Weights of a small transformer language model.
Size: 12 layers, width 64, 2 heads of 32, vocabulary 2360, 0.746M parameters.
Architecture: learned positions, biases, untied embeddings.
Each number is 128 + 24 x the weight over the matrix's rms, rounded and kept within 0 to 255. Layers, rows and columns count from 0.

# layer 8 MLP down, 64x128, rms 0.415, rows 0-53, columns 0-127
[[163 161 131 122 111  87 141 139 154 132  93 154 150  94 147 135 142 149 109 143 184 135 142 165 144 121 107 128 128 144 153 139 141 155 126 127  99 134 125  95 107 106 135 112 113  89 142 106 139 121 142 158 153  62  92 134 115 143 138 174 116 109  85 137 114 120  98  87 117 143 132  94 128 169 179 129 110 155 169 113 136 101 157 101 156 121 120 113 158 156 150 135 118 112  70 124 118 169 133 142 117 116  94 117 117 114 115 121 123  95 127 138 135 130 113  97 126 135 166 111 127 107 157 112 122 155 131 136]
 [148 135 140 132 129 143 141 136 102 134 145 112  93 169 124 137  71 142 128 139 128 162 123 143 120 183 124 143 120 132 134 115 120 120 141 134 113 149 107 105 122  61 122 125 156 121 127 124 151 121 107 118 165 144 122 118 129 111 160 152 160 157 124  87 135  94  95 140 132 136 129 131 119  68  68 112 145 151  95 122 130 153 152 113 116 119 128 155  76  66 115  93 141 115 168  82 168 156 134 110 112 146 121 126 114  80 145 152 149 113 154 140 134 130 110 161  95 135 141 156 192 134 126 109 168  95 150 113]
 [111  83 113  58  95  98 185  86 169  99 123  96 146  99 141 140 167 190 143 108 104 134 114 130 122 121  99 132 129  60 157  70 158  76  99  75 159 148 123 100 161 129  86 107 165 148 131 102 122 139  57 143 130 128 128  77 111  83 138 119  93 110 106  84 163  67  90  84 116  96 100 149 130 129 154 101 132 137 206 154 100 103 109 184 111  91 110 125  89 118 148  88 127  96 118 160 130 150 155 132  91  87  84 131 134 190 148 117 153 110 126 106 119 142 105 140 109 119 123  90 120 140 148 147 105 106 127 149]
 [159  73 127 134 129 117 146 159 138 114 167 129 154 117 160 154 149 127 129 157 126 110 139 150  96  94 123  99  97 133 148  82 131 131 154 133 124 146 106 104 132 151 134 136 141 158 134  94 139  97 103 112 128  90 148  93 134 107 121 138 127 127 129 121 129 148 104 160 136 105 139 122 147 129 167  91 135 107  83 135 139 125 146 110 137  94 116 136 106 149 138  87 104 148 103 104 106 122 149 143 106 112 140 129 144 159 143 145 132  93 153 112 154  71  75 115 128  66 141  83 154  98 121 127 153 136 120 142]
 [163 135 121 150 131 188 123 135 138 132 116 169 123 127 147 105 108 132 141  89 121 128 113  95 121 117 131 125 124 127  94 102 133 138 123 130 145 101 141 152 122 128  78 106 110 136 144  96 143 176 105  95 129 136 165 123 119 110 125 106 120 120 139 158 122 136 161 101 123 122 181 168 110  89 127 145 133 118 107 109 145 141 121 126 101 152 157 164 117 142 127 125 120 129 115  97 124 117 142 121 145 159 109 131  95 152 126 139 131 107 133 137 148 107  87 158 132 116 146 176 107 136  98 137 123 126 154 142]
 [ 97 143 115 130 154 135 109 131 125 147 118  99 123 123 103 154 121 106 117 153 126  92 143 138 135 155 120 131 168 127 166 135 144  89 124 167 120 133  77  98 121 116 116 153 157 133  84 143  88 105 124 140  97 117 156 137 137 123 147 125 115 122 167 139 133 120 105  93 144 124 116 101  77 128 142 163 116 114 133 129 142 139 141 118 139 156 156 138 168 158  97 105 177 135 176 172 112 115 128 141 131 180 110 122 153 145 115 142  84 181 114 111 102 154 162 123 135 120  83 151 127 114  80  87 129 137 126 165]
 [ 89 148  95 112 110  97  94 145 134 109 100  85 125 121 110 200 108 164 127 144 103 164  94 116 134 134 100 167  94 152 138 173 155 145 137  97 115 113 104 146 121 113 138 129 129 126  99 133 138 151 129 171 158 201  99 135  77  91 123 145 138 156 122 112 126 158 151 152  77 156 124 136 122 130 114 115  91 141 138 166  98 120 121 184  98 103 124  94 123  80 156 174 118  64 117 118 149 122 160  73 126 128 105 155 122 110  90 172 160 121  77 138  85 131 126 154  93 139 102 120  97 152 130 105 166 117 117 105]
 [115 107 164 125 140 107 116 164 161 136 162 116 137 132 118 141 160 130 126 121 155 124 135 114 133 101 110 145  67 120 124 132 128 134 142 138 130 115  91 113 138 129 127 129 124 129 122 138 131 124 142 113 130 132 130 122 138 131 124 126 167 120 124 121 191 141 128 135 123 142 135 124 142  99 153  91 128 129 126 144 108 140 143 116 102 133 122 110 110 121 151 125 135 143 149 121 144 146 145 150 153 103 146 147 126 110 115 143 113 120 136 121 141 113 116 144 143 153  88  82 105 132 145 113 126 136 134  97]
 [117 128 138 150 113 132 116  86 117 115 129 116 130 115 165 120 103 135 121 141 122 138  71 107 136 120 139 106 107 147 174 127 111 145 132 168 114 156 116 152  86 167  98 134 152 129 141 137 121 136  98 140 107 149 131 133 104 105 126 142 153 123 156 103  93  93 102 137 184 103 146 112 133 124 133 101 132 112 102 139 149 140 159 143 134 109 129 115 107 101  93 142 126 173 138  91 135 123 138 102 134 128 134 150 169 135 141 122 141  72  96 162 102 144 137 105 111 135 106 115 124 111 109 126 163 113 144 162]
 [117 137 144 136 118 119 146  86 141 163 149 147 138 149 122 114 159 110 122  94 131 124 145 189  87 133 128  53 132 167 134 154 130 147 106 128 102 172 148 116 112 145 111 135 141  84 126 132 123 138 140 133 112 142 121 107 106 125 103 130 109 125 136 106 116 160 164 122 193 112 128 107 127 117  93 123 112  74  83 136 129 119  94 114 137 134 107 145 116 152 108 124 138 128 113 105 112 115  89 156 151 152 126 119 121 104 116 147 148 100 122 142 105 159 164 127 125 142  97 132 118 110 155 137 133 109 142 117]
 [191 122 129 233 141 148 170 181 149 104 110 148 108 158 103 154 129 134  64 148 184  79 119 126 119 121  65 161 180 230 117 111 166 107 141 150 156  61 137 149 141 126 163 133 120 153 156 100 142  91 127 150 135 128 139 133 136 122 127 166  85 124 117 129 153 113 135 120 126 157 158 123 133 140 121 158 146 123 121 166 114 142 139 147 169 129 115  86 126 110 188 131  92 126 151 134 125 139 122 159  99 139 129 114 128 117 135 151 152 131 123 164 158 129  83 109 139 108 123  70 111 133 125 161 114 145 118 194]
 [157 118 150 112  87 167 134  96 109 145 109 145 140 119 130  91 139 153  97 137 161 109 165 107 125 162 153  98 143 104 144 119 104 170 116 139 137 124 115 168  65 111 146 119 114 127 126 121 164 158 161 143 130 110  96 122 104 125 105 134 146 125 122 131 115 140 132 117 153 113 135 128 125  94 115 171 147 117 177 138 108 105 144 136 137 139 130  79  66 138 121 161 115 136 144 129 125 116 109 169 119 131 126 115 133 105 161 113 144 175  96 114  92  95 147 157 145 112 145 124 198 105 129  98 109 100 110 141]
 [130 154 171 104 132 141 121 118 136 139 136 125  88 117 144 149 110 139 159 140 158 101 142 128 126 173 134 158 118 111 126 122 134 161 122 136 117 128 113 144 106 174 123  99 143 161  99 133 109  94 171 118 115 172 142 142 161  58  95 123 133 111 129 160 129 159 121 134 145 121 119 164 131 121 141 127 127 117 107 149 158 116 167 119 123 144 135 114 125 132 143 124 147 104 110 142 125  32 136 103 121 142 136 114 118 108 174 144 134 160 142  76 118 134 110 137 158 134 108 156 123 138  92 116 143 142 121 143]
 [113  93 124  91 130 135 126  96 100 132 142 177 147 145 128 142 104 142 137 162 136  99 120 137 155 114 118 138 119 132 155  78  69 164 132 124 164 124 126 157 127 153 129 156 132 195 127 116 132 133 153 137 158 119 123 117 118 126 117 141 135 123 114 132 127 130 152 134 130 140 130 117 130 127 116 125 100  72 144 120 118 145  98 144 132  98 141 112  94 167 127 115 156 124  96 165 155  98 113  99 114 118 139 132 146  95 145 175 107 128 112 105 105 135 166 151 129 114 124 106 173 121 150  90 112 104 130 138]
 [146 161 143 134 140 133 122 121 109 101 138 117 115 117 107 135 157 133 101 155 127 107 157 126 142 142 120  94 101 142 164 119 140 107 126 109 146 109 111 124 156 132 114 146 138  96 100 136 127 112 117 120 119 110 144 139 123 151 128 122 135 132 131  84 115 129 157 134  81 138 131 123 142 100 162 148 135 136 140 132 162 152 136 124 132  84 167 160 131 130 149 125 142 124 107 129 136 118 147 150 145 120 134 125 146 141 139 146 113 159  99 109 126 156 126  92  84 144 101 117 132 154 118 155 150 132  85 130]
 [ 74 197  87 136 148 154 130 152 156 181 139 144 148  97 112 130 122 140 117 105 100 134  89 194 143 113 102 133  79 126 188 125 139 126 115  91 146 112 115 142 103 142 143 110 168 135 144 104 166  98 166 150 132  97 143 112 115 139  85 106 100 126 140 155 133 143  87 150 127 180 151 157 160 167 114 114 170 148  64 131 130 139 155 137 156 150 133 143 164 105 164 115 135 122 146 131 171 112  71 142 119 125 148 141 150 133 117 163 144 123 147 150 144 147 141 132  79 171 120  59 112 134 141 102  89 103  80  90]
 [139 112 139 136 141 104 112 107 108 127  85 120 158  95 123  91 115 128 133 118 152 130 121 125 128 137 110 132 142 169 155 191 122  98 102 112 102 162 143 134  95 103  78 155  90 148 141 151  91 135 125 131 124 127 106 172 112  82 161 144 123 137 135 164 124 100 102  69  89 140 153 124 119 161 104 155 103 154 109 105 169 113 123 103 130 146 109 155 106 134 154 113 136 118 126 133 140 159 107 126 131 119  93  88 148 147  92 167 116 116 168 142  78  90 140 102 168  88 145 157 167  98 132 100  97 106 178 144]
 [ 86 118 126 132 152 167 139 143 106 174 119 114 162  88 120 122 171 146 164 132 108 164 120 107 128 134 122 121 100 150 134 150 142 159 105 150 106 114 181 147  97 106 118 137  95 128 149 124 107 116 141 136  92 125 137 118 106 118 150 154 160 116 154 166 103 121 139 129  95 127 118 111 129 152 130 131 137  99 136 137 109 123 154 112 118 130 115 116 145 153 123 123 166 113 133 130 138 125 112 137 130 100 114 105 133 109 104 163  96 104 116 138  96 154 165 112 157 135 138 173 105 111 114  96 151 128 135 143]
 [156 132 128 117 123 113 113  98 105 112 121 145 110 124 174 132 110 151 153 112 122 129 130  99 109 132  76 200  71 117 129 148 123 160 137  79 159  74 148 139  91  81 157 112 118 125 110  96 123 145  98 132 131 171 139 129  25 138 135 121 122 115 121 146  94  86 122  85  95 122 155 135 148 101 104 121 104 119 197 126  83 136 133 118 106 120 177 110 104 124 141 115 111 164 102 103 134 108 159  95  98 149 116 136 157 125 149 118 113 146 146 135 118 111 140 142 151 125 151 146 165  87 161 137  60 132 103 107]
 [139 161 135 132  71  66 151 108 204 150 142 150  80 155 154  69 128 120 148  92  87 112 133 120 125 134 159 134 178 148 100  75 105 152 141  87 104 130  95 120 152 113 125 164 114 100 136 143 169 131  91 140 117 145 144 128 158 123 163 137 153 114 121 127 118 117 138 144 132 157 136 169 104 135 146 147 117  91 167 108 133 146 139 161 154 111 175 148 167 137 138  96 145 120 147 139  89 117 124 108 188 124 155 117  94 112  54 114  64 142 102  91 155 166 144 168  83 124 143 153 152 114 140 153 145  88 141 161]
 [ 67 129 128 157 129 116 124 139 138 152 128 115 159 125 116 124 157 154 148 129 144 126 132 158 134 128 126  85 141 152 159 118 154 145 134 131 157 171 132 120  76 134 120  92 138 111 155 130 168 118 123 134 122 140 131 105 141 129  89 119 120 132 138 124 117 126 137 139 140 120 134 127  96 149 187 133 160 100 115 113 101 124  75 128 137 172 134 158 115 135 116 151 138 134  93 103 146 147 104 126 105 127 166  92 118 133  91 145 120 139  47 176 137 126  85 135 124 108 113 151 151 131 103 137 109 141 116 125]
 [134 110 157  92 121 107 163 116 127 102 116  79 147 113  95 149 110 121 137 124 175 113 127 153 185 124 128 131 132 151 151 134 119 183 167 134  77  88 151 129 100 144 139 164 108 184  99 123 114  82 121 183 143 118 162 135 133 153 145 143 139 172 114 116 138 144 130 114 155  98 104 108 100 165 144 109 148 129 157 121 128 105  90 116 136 144 108 126 176 142 124 120 105 109 144  91 114 103 168 134 139 138 100  90 133 130 111 153 167 129 143 117 121 116 145 113 167 122  94 116 165 118 150 107 113 123 141 130]
 [171 125 133 154 129 115 123 138 158 120 103 138 125 124 140  81 153 134 131 124  63 148 149 111 106 105 116 114 156 121 117 142 134 144 117 145  96 121 170  90 170 126 139 134 111 125 134 110 127 140 104 132 147 114 153 144 130 166 132 121 111 150 110 141 132 148 162 105 119 153 110 145  94 133 145 106 100 148 106 114 131 128 136 115 148 142 126 162 115 172 162 126 116  52 134 119 110 148 166 137 127 115 126 173 120 141 120 105 104 130 127 143 142 104 147 144  99 133 124 122 106 132 156 113 190 122 139 114]
 [136 120  67 123 122 191  88 158 108  85 132 149 108 124 135 143 145 128  95 181 138 102 120 130 142 127 147 133 118 115 121 124 131 115 139 142 105 153 132 145 143 156 131  88 139 106 124 136 196 162 154 136 134 171 110 125 114 172 139 133 113 116 139 123 135 105 116 163 123 138 150 153 157 127 153 162 161 125 105 112  98 152  87 122 151 133 145 127  91 126  92 117 116 169 121  82 148 140 126 139  90 157  88 152 128 113 122 112 135 130 141 113 135 155 129 134 101 116 136 120 167 156 106 139 139 111 116 116]
 [151 112 159 141 135 130 161 149 131 133 103 125 133 128 103  84 149 122 135 119 108 131 134 125 129 132 128 104 152 144 113  97 155  73 128 140  84 158 121 104 104 124 129 105 131 101 112 105 105 148 128  79 151 100  98 125 137 119 143 165 115  91 124  92 160 130 147 106 102  87 148  82 145 127 134  81 133 116 158  96 156 168 162 130 119 148 102 123  87  83  88 132 140 160  98 172 116 132 139 121 135  86  86 165 143 138 117 148 138 109  96 129 134 140 116 155 114 147 165 113 146 141 129 159 129 167  86 133]
 [127  83 141 126 141 129 134 127  69 116 126 125 149 122 140 160 113 146  98 131 124 129  93 128  98 113 147 126 148 134 135 134 103 127  88 113  96 111  54 156  75 111 107  97 139 163 115 132 149 119 139 115 136 155 128 115 124 108  83 107 132 158 130 197 147 138  91 149 101 160 133 196 146 147 109 113 152  97  53 124 166 140 132 157 123 145 134 114 159  97  42 122  81 162 132 140 142  92 118 128 137 134 175 111  88 152 145 132 157 165 138 122 157 100 125 146 153 127 103 164 116 116 128 114 143 134 159 135]
 [176  81 142 123 143 135 105 130  76  85 126 101 137 156  81 156  76 114 145 107 139 149 146 138 117 123 112 179  98 139 114 148 130 136 161 101 106 116 219 130 153 131 133 155 119 154 110 138 124 137  86 103 138 124 161 158 136 105 143 130  52 135 155 113 100 110 141 119 127 118 141 117 147 186 132 156 100 140 165 153 158 121 145 114 156 177 141  70 129 156  97 137 121 110 121  84 119 102 166 146  93 174 103 149  85 138 138 125 121 168 110 124 140 146 132 134 158 102 138 134 104 122 122 160 130 152 151 161]
 [119 104  97 160 129 148 106 111 111 127 130 142 111 165 135 148 104 144 135 109 120 111 107 159 122 100 105 102 112 131 106 142 125 109 123 142 165 159 131 118 129 165 137 141 126 106 114 134 125  74 137 114 114 166  96 131 141 139 127 108 124 117 112 143 131 131 142 151 130 158 148 116 129 149 116 160 104 135 160 145 113 130 102 148 147 121 107 130 190  77 125 145 117 146 115  88 159 146  73 131 139 176 108 188 121 119 109 105 137 127 119 131 138 179 119 126 100  98 125 137  98 173 131 127 136 124 161  87]
 [160  72 124 119 110 146 105 134 101  89 103 140 116 134 144 124 121 140 112 148 150 122 108 104 110 136 142 148 119 106 111 115 130  70  92  87 162 135 145 137 147 114 172 122 170 132  92 130  91 135 118 139 121 127 135 152 108 162 117  86 120 142 105 113 112 148 102 117 119 130 141 145 107 156 144 118 132 139 108 162 107  66 152 148 138 136 145  68 129 154 126 155 120 132 115 138 106 101 121  96 117 142  81 126 109 193 156 103 144 157 141 139 122 130  89 124 140  88 191 126 118 150 118 166  86 157  93 123]
 [147 141 136 177 164 128 120  87 125 102 149 144 132 130 105 136 100 136 143  73 115 127 152  92 131 119 154 139 104  80 123 151  77  98 118 112  63 103 108 122 109 107 170 153 140 135 123 101 122 119 163 110 155 126 122 106 134 105 155 123 112 150 117 147 147 142 127 144 173 138 103 129 142 147 110 153 137 146 160 113 143  97 147 114 122  82 121 139 147 126 126 119 153 134 146 145 150 131 110 115 121 102 153 129 175 130 158  60 168 113 133 142 116 139 111 107 133  95 168 156 128  97 140 127 100 153 137 109]
 [129 164 100 164 120 107 164 130  94 122 155 112 146 158 152 155 161 116 132 128 100 143 117 148 129 133 110 146 114 106  99 152 136 113 133 147 122 115 154 132 129  99 123 112 155 150 151 180  65 120 148 118 143 155 154 145 146 127 108 137 134 115 104 150 142 119 127 105 122 114 111 139 168 134 126 128  89 170 114 168 118  98 123 122  85 122  86 129 115 126 132 138 170 111 167 111 124  96 169 158 180 137 136 107 132 129 157 150 102 108 113 105 130  81 155 140 167 126 120 130 143 130 127 130 179 109 169 113]
 [162 134 157 147  95 153 105 125 115 140 164 127 140 179 158 131 127 153 137 138  83 142 130 135  99 176 116 154 147 164  91 141 157 143  87  96 125 155 135 107 151 109 102 152 120  80 139 163 132 126 142 101 113 142 127 107 128  95  87 136  91 108 142 103 143 123 154  95 125 123  90 131 110  87 146 110 123 108 123 151 143  94 142 177 129 142 155  85 112 110 110 147  79 168 128 130  55 154 114 141 139 133 146 150 129 132 169 121 155 137 159 121 110 133 135 141 118 175 109 143  88 162 138 183 159 185 139 145]
 [103 199 124  92 151 135 117 168 171 123 106 190 113 149 107  89 151  83 121  95 114 136  96 135 153 145 111 104 156 134 107 124 150  87 121 130 124 140 130 113 152 104 117 160  76 103  84 137 146 126 148 137  59  52 130  88 189 179 148 114 141  89 146 125 159  90 180 132 134 121 123  70 124 138 152  96 174  98 176  83 122 134  93 122 126 137 151 165 141 147 155 152 142 168 105 141 129 175 110 142 105  90 155 152 146 125 122 145 151  93  64 120 133 119 117 169 127 119 112 128 116 164 156 125 118 157 131 154]
 [161 144 126 137 130 114 109 151 107 129  95  85 130 107 109 119 126 152 118 123 107 101 108 112 119  90 157 118 127 102  70 139 111 111 108 108 150  96 108 135  94 136 183 134 142 152 156 114 121 109 133  90 154 131 151 128 125 110 128 103 121 160 141 140 119 146 107 124 131 114 142 138  82  64 129 118 111 132 137  86  99 148 170  95  84 112 120 119 135 127 133 160  77 139 140 126 128 156 155 123 118 159 125 139 158 145 136  98 152 127 135 134 103 152  96 149 124 141 125 125 125 141 136 100 152 120 137 138]
 [113 149 118 119 133 158 120 123 124 105 121  93 127 137 166 132 116 147 131 159 136 119 154 150 134 104 172 127 175 132 106 138  81 154  93 119  94 108 143 120 125 132 151 120 169 129 139  95  97  97 117 176 149 123 114  97 112 131 115 130 146 159 104 113 109 150 125 153 153 112 126 157 122  93  61 122 110 146 167 139 194 117  74 110 163 132 101  98 135 145  44 172 126 123 148 123 140 133 154 112  92 137 125 129 134  99 140  87 142  98  97 151 132 131 129 116 129 142 148  93 131 124 124  85  94 141 127 130]
 [104 140  80  96 161 128 111 141 137 110 105 137 128 117 129 151 144 112 131 131 148 146 121 118 145  94 144 146 125 107 136 141 131  99 132 146 108  85 116 151 150 122 165 127 133 152  97 160 106 108 131 134 124 129 119 128 124 126 145 131 124 105 106 126 100 172  91 163 130 108 119 133 189 156 116 146 104 142 147 112 113 129 106 131 144 140 142 153 126 107 127  92 149 139 128 122 164 138 129 102 147  96 122 116 148 121 120 118  94 123 153 113 153 108 148  67 127 101 136 147 124  79 159 144  82 159 105 159]
 [117 118 138 109 110 136 124 134 125 151 164  92  76 124 134 124 153 147 118  78 145 119 107 123 146 143 146 106 112 116 134 130  77  89 116 108 108 111 156 106 141 121 155 158 137 103 152 110 143 104 154 140 136  98 124 114 134 121 110 136 130 121 143  93 115 108  98 131 129 139 187 131  94 104 156 122 148 129  99 105 113 106 133 151  82 105 126 126 144  91  99 104 114 140 124 119  99 162 126 134 110  98 146 124 104 130 122 133 101  95 131  95 118 150 145 100  97 133 144 130 131 108 160 105  85 142 141 111]
 [122  98 139 171 135 129 102 138 152 123 166 159 118 116 153 116 155 147 141 123 143 149 118 113 130 105 140 107 132 116 130  76 120 140 129 128 136 145 127 151 124 128 157 116  96 137 126 125 133 146  87 130 164 130 161 102 134 141 116 128 118 130 111 113 129 135 157 122  84 164 148 142 149  85 109 122 125 103  89 127 111 123 136  90 126  99 110 150 142 186 108 119 134 122 118 151 146 114 128 133 163  89 134 152 155 146 171 111  69 141 173 130 145 128 169  67 125 115 123 118 157 124 144 155 107 127 107 137]
 [ 89 139 132  78 158 136 108 108 105 151 117 108 120 118 138  78 102 113 140 100 107 126 107 154 108 147 116 100 122 180 143 143 115  74 111 145 133 100 131 124 145 142 112 169 135 110 153 108  98  88 123 111 138 151  95 133 136 112 136 105 114 183 128 137  82 168 151 123 109 132 114 143 120 174 107 152 131 145 121 126 168 159 123 128 139 112 141 108 129 139 142 117 117 101 151 149  79 158  85 109 138 166 136 140 107 184 119 110 112 132 161 153 120 127 106 145  85 116 127 108 127 147  76 141 119 128 133 144]
 [113 153 135 138 130 117 141 130 109 122  69 132  91 128 142 150 128  92 130 139 141 123 130 118 128 151 127 138 124 138 132 137 159  90 121 125 126 137  26 129 115 129 135 128  83 117 124 134 111  91 127 118  78 157 117 126 144 135 124 105 112 110 120 127 123  80 126 135 128 107 109 138  95 132 101 110 152 135 120 123 136 135 106 138 148 168 134 142 185 117 106 153 149 112 117 123 128 156 141 113 140 160 103  79 112 150 115  88 143 133 171 155 109 135 133  98 126 149 144 172 133 167 150 121 116 121 149 141]
 [109 125 179 119 144 119 137 148 142 114 117 105 127 103 111 148 127  98 166 126 116 141 116 100 121 120 145 122  81 145 110 110 115 139  99 177  98 153 147 127 110 126 146 122 126 121 140 131 125 194 115 118  97 136 147 124 142 110 122 116 139 170 144 103 130  81 140 133 144  95  83 108 120  89 117  93 115 141  97  99 165 142 130  86 177 116 118 139 174 146 140 125 128 129 110 137 113 173 105 122 122 144 131 112 158 129 154 121 158 113 127 121 138 136 174 102 111 139 135 127 129 147 133 111 124 157 131 140]
 [107 105 119  89 106  94 120 143 126 138 143  92 143 137 121 114  92  87 136 142 155 130 136 138 148 109 142 152 121 128 130 126 137 109 132 147 119 146 148 137 215 143 116 138  86 201 147 142 145 162 151 156 131 127 102  99 144 173 124 126 146 132 126 113 170 119 127 133 167 100  88 121  99 133 101  87 157 122 137 133 150 140 145 135  76 137  81 135  99 116 143  76 132 131 175 131 117 114 146 180 135 136 144 137 124 109 128 149 128 144 151 113 116  82 133 111 147 101 118  81 141 133 141 128 147 124 172 160]
 [ 93 100 107 101 102 122  91 158 131 138 162  84 139 132 112 144 174 119 138  78 114 111 166 143 132 147 154 123 132 117 125 141 134 157 131 104 168 130 126  92 138 104 152 176  85 118 141 139 130 151 158 142 106 119 122 102 120 120 134 147 140 140 148  92 113 111 113 167 117 104 129  71 157 136 122 124 122 103  70 107  80 134 112 147 122 120 121  91 134 162 131 118 106 186 113 108 133 161 149 133 175 140 151  95 116 126 109 112  83 141  88 110 182 123 108 115 149 107 125  97 107 134 131 117 126 122 122 126]
 [121 116 113 116 123 146 104 141 114 124 122 113 167 142 107 155 144 127 111 157 144 115 139 118 112 134 146 112  62 128 150 145 141 105 156 135 161 123 106 104 163 118  89 157 123 121 101 158 139  97 128 109 141 109 145 144 140 108 129 168 132 133 117 128  97 107 130 131 135 107 127 144 147 111 150 121 163 133  66 138 121 105 130 156 107 142 110 148 120  86 153 122 123 145 112 117 148 127 178 145  90 101 139 108  87  92 147 151 132 152 218 141 134 107 123 155  99 152 110 156  99 113 145 194 128 148 142 139]
 [131 150 128 146 123 119 123  88 158 135 145 143 130  98 179 149 131  88 119 122 124 119 144 150 122 132 134 165 131 115 140 126 126 105 122 136 123 148 152 136 138 167 138  79  79 114 143 158 108 135 122 129 115 106 118 125 135 168 178 136 159  67 126 184 140 127 128 167 145 110 131 141 130 171 164 160 106 115 199 106 148 172 132 122 157 115  99 142 116 108 116 105 162 171 104 142 133 132 135 149 143 121 136  99 141 125 119  95 108 141 108 148 150 142 126 116 147 143 162 101  26 132  96 112  98 133 128 104]
 [128 172 110 153 108 137 108 107 138 126 110 145 126 141 126  97  83 152 140 112 141 129 113 171 132 139 155 126 178 114 153 151  90 144 143 134 174 103 118 122 130 152 142 105 128  96 136 100 145 133 134 132 167 140  87 125 139 178 123 120  93 138 140 129 185 143  97 133 150 126 125 106  98 124 164 128 134 101 179 115 126 112 140 163 132 132 130  97 105 134 121 125 106 108 144 151  82 172 124 141 128 127 169 165 131 126 149 115 119 152 121 145 116 107 146 159 131 126 111 121 117 125 110 107 151 127 116 133]
 [ 67 101  94 126 109 110  96 175 163 131 124 144 141 128 165 167 117  93 127 181 122 170 139 126 139 106 149 145 108 111  83 152 147 130 145 146 153 137 156 109 142 135 116 100 125 131 115 161 125  96 141 116 141 170 177 146 146 100 162 136  90 117 135 136  92 140 151 141 112 150 107 137 164 103 110 172 118 124 125  93 102 130 121 105  92 133 115 124 136 153 123 146 150 117 136 124 213 100 135 122 136 117  87 107 134  75  93 111 136 100 156 136 156 115 105 117 162 143 138 128 125 136 119 172 132 117 120 101]
 [134  89 141  95 170 122 149 138 113 129 132 128 163 128 145 119 125 129 106 128 120 123 127  90 130 144 131 134  85 102 161 109 135 137 130 124 139 121 111 140 145 138 126 132 166 140 104 105 115  85 139 111  84 100 142 147  97 130 152 108 145 102 149  97 151 146 106 134 168 145 137 133 159 104  92 147 115 154 169 136 156 123 107 156 128 135 129 140 143 137 182 110 166 112  94 142 139 161 106  81 136 133 131 147 153 153 143 137 119 143  78  99 158 106 124  98 107 104 160 130  72  99  89 109 112 140 140 103]
 [110 124 111 147 106 132 146 116 115 109 129 145 127 117 109 142 125 109 132 147  92 164 118 137 148 123 116  92  95 124 126 122 139 158 142 118 139 149 142 185 138 121 105 135 190 128 169 182 170 136  82 140 145 130 159 124 119 148 137 105 175 101 129 162 104 103 129 157 106 135 103 130 120 146 130 146 119 140  65 132 157 133  98 174 106 138 131 123 141 120 173 129 129 121 125 137 135  95 131 121 136 167 182 127 138  94 122 131 109 105  81 119  82 156 123 118 105 175 117 101 146 120 163 120 173  89 155 147]
 [148 179  96 126  92 108 143 125 107 101 119  91 108 122  95 123 109 159 101  86 130  99 127 120 137 170 128 171 166 137 132 134 117 127 123 122 143 124 165 113 126  90 130 127 112  95 186 144 135 157 103 168 147 117 119 131 127  92 129 126  29 129 127 142 139  94 115 135  99 112 127 147 112 108 154 121 125 123 136 165 100 142 160 139 141 132 140  96 111  84 172 170 131  83 167 119 122 120 128 110  85 107  97 128 100 136 129 124 115 124 126 114 124 131 169 165  99 107 166  87 177 118 135 151 114 110 123 130]
 [130 133 142  71 132 142 128 112 130 141 119 142 156 122 117 179 108 105 107 160 137 111 124 116 110 152 140 130 144 140 101 154 141 128 110 117 131 121  88 168 166 125  99 130 107 155 103 140 137 127 100 126 131 125 128 175 130 111 100 144 179 117 109 154 106 169 143 102 118 146 106 154 138 133 104 137 137 142 119 170 120  98 115 119 135 152 104 117  88 141 130  94 119 141 125 119 141 118 156 100 140 113 121  95  72 120 122 125 108 124 131 139 135 119 116 186 176 127 110 148 136 125 136 122 104  99 116 139]
 [145 103 117 128 131 132 135 128 138 172 130 183 138 123 151 117  81 108 137 160 120 157 147 167 151  63 121 130 103  99 132 149 112 121 203 154 148 129  81 159 159 154 119 161 141 115 145 113  95 157 154  99 157 160  88 159 108 145 111 135 138 142 126 129 131 121 184 107 138 139 129 135 105 113 156 145 113 105 140 137 148 122 115 135 106 134 143 136 137 125 140 112 148 142  91 135 152 103 137 154 110 120 138 160 171  84 161 120 155 109 188 158  85 113 143 134 123 160 137 189 115 121 129 131 151 115 105  95]
 [134 149 147 140 137 129 144 105 122 151 112 106 120 122 150 124  70 143 117 110 111 146 182 140 159 129 124 142 163 153 115 116 134 100 103 126 112 129  84 144  89 146 100  88 148 124 132 121 146 112 137 106 141 110 120 126 149 119 128 134 152 138 115 124 145  91 148 136 121  97 132 137 109 137  90 107 111 119 120 108 154 150 144 125 120 135  92 120 105 111 129 146 128  95 147 150 102 125 109 150 145  89 104 122  93 130  81 135 166 149 170 138 129 154 141 120 137 141 124 144 119 122 113 127 117 125 108 111]
 [ 96 143 117  58 119 144 143  51 164 104 141 124  90 129 119 140 148 127  81  87 107 110  86 111  68 164 126 128 172   0  85 138 118 149 172 135 164 137 117 115 122 147 122 133 107  80 131 161  88 120  46 158  95 142 122 110 133 135 160 111 170 114  92  98 122  87 150 130  92 130 149 103 157 123 112 152 138  98  79  86  89 130 130 142 160  59 178 133 120 123 126 130 135  74 139 132 140 109  98  80 143 150 118 117  60 112  95 131 107 121 108 120 119 176 121 156 147 125 151 135 173 109  79 146 145 108 120 142]]